config = dict(
    n_layer=10,
    n_head=4,
    activation='swiglu',
    tie_embeddings=False,
    parallel_block=False,
    init_std_qkv=0.0462,
    init_std_o=0.0,
    lr=0.00355,
    beta1=0.95,
    schedule='cos',
    seq_len=512,
    steps=3170,
    dataset='wikipedia_en',
)
Each number is 500 + 25 x the weight over its row's rms, rounded and kept within 0 to 999. Layers, rows and columns count from 0. Numbers have three digits each. The size before them is the row's rms in percent of the matrix's.

# gate: layer 5 MLP gate, 704x256, rms 0.0903, rows 144-160, columns 128-255
# up: layer 5 MLP up, 704x256, rms 0.0903, rows 144-159, columns 128-255
# down: layer 5 MLP down (transposed), 704x256, rms 0.0803, rows 144-159, columns 128-255
gate144 097:432488454512485511508504477502478495528490493488471489499450490508530517501517453521454537504512494509476482509477521519519523456475512535519494485506518512508503505500520476499477484460510492490491477481561520505513498517464480538467510514480477515509465513539520500482520530544525520512470508503470460487439459457427531471501506496486509484463536477500478513557501423505488476481485
up144 093:475498528503511512434478497515477500493505507496458475558510480497480471452484468488518509536518479472461503550507505495502505518555463495503499531465498515479476496482496501508478497507472510509511543498506517512590513479487529501483477494496491552534486437491530562466525508493494497499451537545456502493527453475506460516482500517497495485466484509556489503476472477490505482486469
down144 097:505517478498490546508514498459499481537487529527495462519464556483515481495502540496520559488468504505499532523511549518454494502481535529499494526502496482506505477471525534488460501518469500516511475526552475496511471528520543545503482501573509487500492514482524489477506464510483521506501460542523523505479527477492523528498489499528453465472498472487467506483494453487487516534533
gate145 085:502529478552543481464488547510513512541569530497489481500498476497498486547517480514519504522508459492457513477491509479487500500525506504544492520482488509501570479504544501506458466510494512498511480447537474512488550482532485505487487511506503474480507455520557451487486512533503490489498509494497520481504541484518479455545485522534481487506510526536479517494515423498493476511500
up145 086:478488492511540491511547507487504482481534507495446548510470478496467520489554515474509522506546504451503500491529504537515517477475487499505465512490497492492486506495498499501472476456520496443523518484511493497495497525511499517511506470494505476486504491520508470505475478481511572484486453473469456488524516535508496552508494515479464504533512473523523487488485448474454478485499
down145 094:462465478486511498556519473492499500515497504521469502521538454501514492494520484500483499505461510524516471468490514510511532456514475546514526489511505550550522506486468565530531493499547498508460544487513471522507488484494485507432524499506546509461510518487507525517480461478512501490544514450527494511489528534479544500487527493481525492512488511445532494508464515520528484510500
gate146 087:533519481511463485507452520457512500479506526511549494498474502483532525501502487517454497496479502520504488491470500513516525515522518490494461534515484504525517526512519494498507511523500497510526491475464470497478520514484500520477482494472530547508488481523437526433513473488505474494477521515482494447487500517531531505507505542513549491548491507492523441507457564483499464504491
up146 094:510482497491514511507465513529501530476478494491495507548494471499480518478521494462546523510509487466499491477472515520499472460504437448445499524462512500471533534487476517474505481474569556481487495449471452510478536485515465504490507521492507519489489501456474445496497510475519520512510501479469460497496484540524525522476474520504508444498495497494518520538559505489535504520525
down146 094:500471507503501505488477471480493486490555521530524511508490456473497461547533511515463509475536472476482470539494483510495482456475556520512526503497530476471494510496529518473492542501463500493494494524539488509539504524490516487483461508489493485515531453524520521477514522516525527485516506505523489444558491487481506456499507511493505534525509535484460514525506460478510500532497
gate147 105:496452473472521455456464484475463514513492496509503479514496521535532507454501473514461490524515514527480523492508516531455488531516519560460499468517541508513461495468477505482537469539522504493530511501489515487510509504489456467470474476492534502524482525542459515482482507505501492527496503511495500503484502524498503515481511521519536496490487546516474517460543530513522501514515
up147 102:530495465460462511520487511481506482523507512500509522500498470506460510498491502459508528517506495502507478495532491507511482503497511514521478550512485474505489508437482506523508471541497499477496526510481478485518504474483492443452487479493527487446486511500497497486529489523494543470543512446532475514528526466518521523497467478489489486491536525460546506526513458507519528515512
down147 108:490485521507485483433469446494462487511510516524495489517511496466503526473541509526490540465491456503519451499471509492561464483481540480514514511498481482484447514436506514498529498540509561457501515449494495484434548529493491510533488474505521512522549479507548494472524476506463502518502495470518488479485523496503516491446491465521492512481507498517529498468523524548530484439486
gate148 098:492461487523529491472504476491491465554536482540462482495512496512476531489462514499457512488517486476511507537484526452481528475498520516509508508516514522473521486520438477515498452496542518501538483493513537480504475515529516499452485517503401474517490505504480490484453491475483478551502519521482495497492491486516485514542430525529472540513487513495487508480524506504496496490494
up148 094:486457449527490495477512485539507500523518521491520538481490510530536490502511488521508516502547480512503529527483472529457498490505495524497496506539523475494494473485519493497490527512482499523490476486526493509518482516504502519467480464477540507481528537542466465524499486524542502533498502479501472498526454547497500482429510489530474502491442483475497481542521494454481508485479
down148 098:468508508469528526500529507506504515467546502517516532559515531513493513493504552513534490489531486520510516528447508553499496506467562519533558493496523492479447472492487538502520487487514466472529530483508494483519495492499488459504508474473489470508512474497486480470490540475506502516509527512511508475498533493488494484490513493498502529473495478494511482500524502458470529457462
gate149 112:501512551513494463488482486506478457522476515482533488462507536558522511537470528435503447503477501542488499480512489523472505512487467486514468521513507528463496482520487545477469531521475472486556480452521475500469526478503545538548483498453513531514468474527475512519441460517506491496508480574463438487503500530505502476471512498482497520534535512502481483488504503480509477520529
up149 107:486450480502514520492493456498475497494497457528516510524500527501519512487497526524485533539456543508509413508441499512490497483487495460469488522483530498493535515543480498534506430547467487490519500539514462505489529525531480477514471490473508466520480527524503466518514498510525481513512485542495488510537497484503517461469502505503490515470495492510538480501505538477476505504497
down149 106:545494531477526470503504473488493484486505544475484514515512541502483501520483502481487529515432455462481491488425440529493492503464528516531537545533489520474430504491474507490507497496502490486488493519514538482453512517510496494504522459536520534503522543516492487433494487507482506462504478498508504474540532503564490511488525541507476431521523498507520515493491503497485491552493
gate150 090:544486511501533549441482531498538470496515505458445477494529533502504474490515498524483466489521509526433468558520480502496527498512506493476451468447507474531539503500527499502502461547451514518482500467517481513500509479508528522518503477491546465492516540479513513509513508507540507506512522529515470490537503504497493498519475527528540496468516553519485500569498497506511496533555
up150 093:495509491492530507478464479534491482482510517471493511497514490467531504478540479507479495496518512557515488494493455477468481488528537525523508543490475470474496516486535500471456535490444514465501559526491502487516485538443470508545510462457500539509502470569510521518537509516503493540464490481549484486484470529512524493528509508462517501453512515532516490488501466488498488541492
down150 088:512464523468500527499534480508512492484482457555505436487525533464541534503533459520493504490467508517502506512503464512512481514464562504514543507498497460562497489456523478457446525439500504477471486479534475462491498493520532509477447489498517515500495514522472490468479484519496502466501495487525499486487497545467459489491507485527506518490494492460441474500509499515473479485495
gate151 101:524519530512529492508515509520480529453474490517505531490476533468510480475504493530495475479514499472504502510500514476510526490489489514525490468501496535520476486526495479486493526535531485532477467502499500473519485517499529531552492500512508473507467521494491531551526519509486522540528481501516552510515422491487495487535493480462486457508499446514538492492532518513527525553499
up151 103:470514454450513488507488474536466475474558483525487515465486532492480491499540457501438487486533543537482509531517516534495494498481467509500470547461524464523541509463538504478498520509456478512514466498480456455480500508508444518464536505473471485472467483481482482475536518521529495515515519523498499458503510509509502495518474499476484455520468473534500478528519456461523480495522
down151 105:506529500481498505516488568438525524461463480522502468516474474495507472503513506473499538492468483447509518480516479506526510467515540524474477459521479529521516463518499527503467476454517523517509519515511471485508497494505524492513493478530469507491515550481514550514473525520542511498458484511488489493489500503503482448545473462483486521478449550507485448470512542489507501503509
gate152 088:520486523485492483508509534536481483475472506539497534451475486466572521442480506499491515475498518520524512508514493459507487515525483487505470465556465486489483555521509500492493509499530500495476486488506485508466515503529544449510501480490454474509507532508481522508500469502497475450513453515500540478494483516474528487474498490489512489504505465486513497489530545514499534455501
up152 092:551523508516496500500519497479529481506475489510485465520524469484530507470527507484518525467510510527477522459520532548495509485486519508512479463534498501479486509484474522516534507526474467483491494470497509518497496538512488486498525557538507511483513534465486523560489472467510531471508508526444515537488522529538485481503488504495471460496482517514519490537476546479472532506469
down152 097:493524508500542536478478522466518523497512488493505529475509535521509462496519488555484510506495479510503458493510509484525508503503466487492509504520539511469503505502485498520493467505490525474474470516485489481509574492497483493508484488483451467506465523503466451516523472486501513554488492476521493510464476487492534503493502492476476515502490474508467532511462415506504489526481
gate153 095:472502576529491508496482505489522471526490506496488486552494435470488511537494492492520489558517523488508471508478472500496479504488495509542511491494523502511483471438500474487508485498446531492515517530506526521493465512521501503483491498527547546494535522514471545481495501484517472494487504544507509526463439507556495513530469482500528514529530511466461482492495478501524489501517
up153 098:537460469496507438527491449482519469466483491479467526441477519526473514480505507519522483485486491516482519479509494500542518483486547506470519551476465491467516509500470501531452529459543506521505464500504538445540471521510544471517554493548515511485471497530491510490506496513472505519465440505471536547496504505493511485500503504503462459525493496491519522482506500498516510522492
down153 102:482501501514493496485555498463526538491495499530499528485484517491467517489517499507562523514475492540538512491485483520519525474493465544500475472447508540486498533513502488537514489430505443497495473486512505469503464479506520510491507495492530463490548488514473521503498522531524478506537472523504513459552522447545492502523535489480483475516497484496540483490523477489464432483524
gate154 104:521530454439546482502514525493486515537541488543522509526534477510471459452493493495480487534532519534491516527482470544440562492519488494524514494477483516467447526473466480485550472530514479506499464478469484488487525516525500513503444530485502479504556479510498487501503447505517488513491485471505520494503516513571511479462546486542472502511493494514510505483486511501544555506482
up154 105:530482483509475489487506482502508481468480495490486522507532505534512508480497487512463505528502489480495552497474510505512508524521438467505533532485496512520470477587478451487524521512466512560519532495473481498499521521514524484486533458463468506511523550522468503528489497519471482483469505498505527513560491464488498486507477492528540522550476528493487525521495506546534507472479
down154 102:504485508502501464500559456498535493509511465484472513525481504494469512472549564546504478519520536500500494499496522516515477562533476510530519517501492491475488523511458474457539532528480510482518519501521485511543533490447521504537464504503481505499507508550484499483506541494516490484520570514477564544459463509476529498485495541528558480505528533458471507446470462514522489487498
gate155 080:469490519514550567497466485518484510507523478529475449510473482470517470507467494480494519530481481495493486520484483457498508487507506532528478517540483500467494518466471482482464511522506503522471481464514510520499517479506523510457496486507479519429550520528531472486467533483533527485503512500491504424511511484552454491541491510497485522485519536507492500505554458496473501496452
up155 089:492476475499518529504492466544507505484480501471531456491469474515505461510522528460538526490478542439540462514519511495512500504526497517475496528494492476494519497482462512497495496517502489516528495489493486504517499473467499477480523533544479449501533493526519521521462523474494553482490477499476487496528510530516525496505538498499480522468443487480485549499497480494516505463449
down155 081:490465502479501463491527505569489494531478497515509552517516514473519539509513531461488494455510495454535505504439499518482494506468465515485518511486463510521496473514507519542543505481508509485520494516522519482509490568473488477510531505524511481489478488464503475517515503492480518491505479469523528492538498527553512549531488519478520523476493483491534475494464562475458453502498
gate156 092:462464514517486479498514490487517448485462536499484495481489499515522471469539525473534461512480515473518530479527545514484487508502513518500481526528525524443482449493497465506473509491510496554499522494439480501454453490516493522497496499555472560474523496506475504511514471494528522506508480480508483526477482489554515520542550447470501516485446477525497526507514489462441533502487
up156 093:464516511467479478531520465507532507480515447509526511460551517499469477429509506485489494510500487477530515497495504482531455528493502462501471495456474493497532440527461540477499472484460553511524479519477455473521502473511471509488525518486499509535478497513512482519477493482494497502467499452535516515519477465487524478534559500515487515542469480455508477504472511474495509494528
down156 093:507491455524498466502507463487505493497508548490510506469490525510494482489517529490487500500489513548494519549532459476462480501495482474516503493523493518489517474495508468494532467509507491504496479514490531516500476491459493511490472529505477532486501459462475550472541468535516536468478525541513454525510483492497510510486524482491503481483541446509453531510508490485463461529487
gate157 102:469476511513498486511511481488515489516459508552473494517491491505490507524465473491498513493536470506526479502543464492547520531496506488484528530496538471487494480537454532474512469490517524494547519515518489502519501486509455505508466542509528476496519449582500480474484533517535510527531516489485491537491484494457512477503514544501489521512467489480495529554474503527505492491511
up157 105:505495520501481464504512481520495473518460475482567485493529517513495482552486500499494475522515510489540504490494484459512482508489514524460532544532529494498494501513476484497494488488523533432490535456507497570462525482478490508508511528476501469511498514542465494498489467491510456504481509503501516497451461510498502512491510552483472540493499530475479514522505488507502466450481
down157 102:490485550490488553487521485487483512511507497485470519493522481538501511568508532484520519507517479478524502484519523520459496480501483502486528513498526486470492516485524506500496515521510492505461497442489490529508525498491432470492526454465481501485505525511531439483527521475481518507495531484500506502457537509448496445479502516496461534528494484485451508536557440501490510466462
gate158 088:529526509489525544524485521507489502545478463471454495509500536477515464509516520527508502474488470451503487526475502519472497519484485473473472488470512520522467493509535485478448509528470526447530533488493512489515518494508527490472509483530528491550514456529495491504530515488557472522512505529557505454518477509508478508466516499475499495515493501536499491468534457502536477452509
up158 092:501484506529532508483477518485517489449511483523433471471522474512527481478485490503515505452500476509498504547493500487486506508489460463525461476455518484489520490523526465462435490490463483523532523439498499500463491504496462501497497517465513477450502470536460505529477498501525484514491495528472453529496520548495520485536485496504471512535463531562474498450470503517473541499523
down158 095:469476501461520497510528522495496507477509463516484523488512529505494512415513454494518552517542494521466524508519494498501532499467475506503539501432536496476456498466475485539541489512473500486515480493501462483503506486482472539548476497489486509542478505468498489485490504481524460509506531498448523499524495457499436496491520544485533503480480498492525505503511525499483515490490
gate159 103:550486518483502499502497499460497462513472492512482457504470484493470505483503510498526531558493483526503495509481465519538471516534528510549465473495467506515506493520450464510509500495508481542512515491450540498518504480540506496519436530497494517528511502512515522506463508534544531510535508537464508494495472492494502500523551496523504515553477515514540473592482465505461514518483
up159 097:513487515536525491547529532504496515529460473438479489524532464478470479504460479467516523490488481497472468512478501470506476467545447501473523470493466529515519479516520509503511564532479531479468485503499498476515526541480511469494539475492513489473525489498470509483489492510503543494517501479479525523496502486455483460525465488504492537509507487516487526490586459514467513511496
down159 099:541526484509499506464499512516541461488543511514487526507499547510477507513518523508455506485489517502453499495509509493439526579457501502471493495483543451508487484491522496465518504469464509502520515497472504497494455508551532473494482506569476487483488470495506547518461489527526508484473492481520502503448456461517484507507505509466537521546463499501527471515488500499496476519556
gate160 101:543488480479452512469478493551486485483468510495486515511511475517524520503480490493511488498505469514467506502530520510518502448500461505517511529546490526499472478514538495553510570521473472483509557518471475483483492474505498520544444537479509506512526503513484505515481503473462491500518499531475504509496510481516463523419453514502510515487489527516496486466520541509501475513478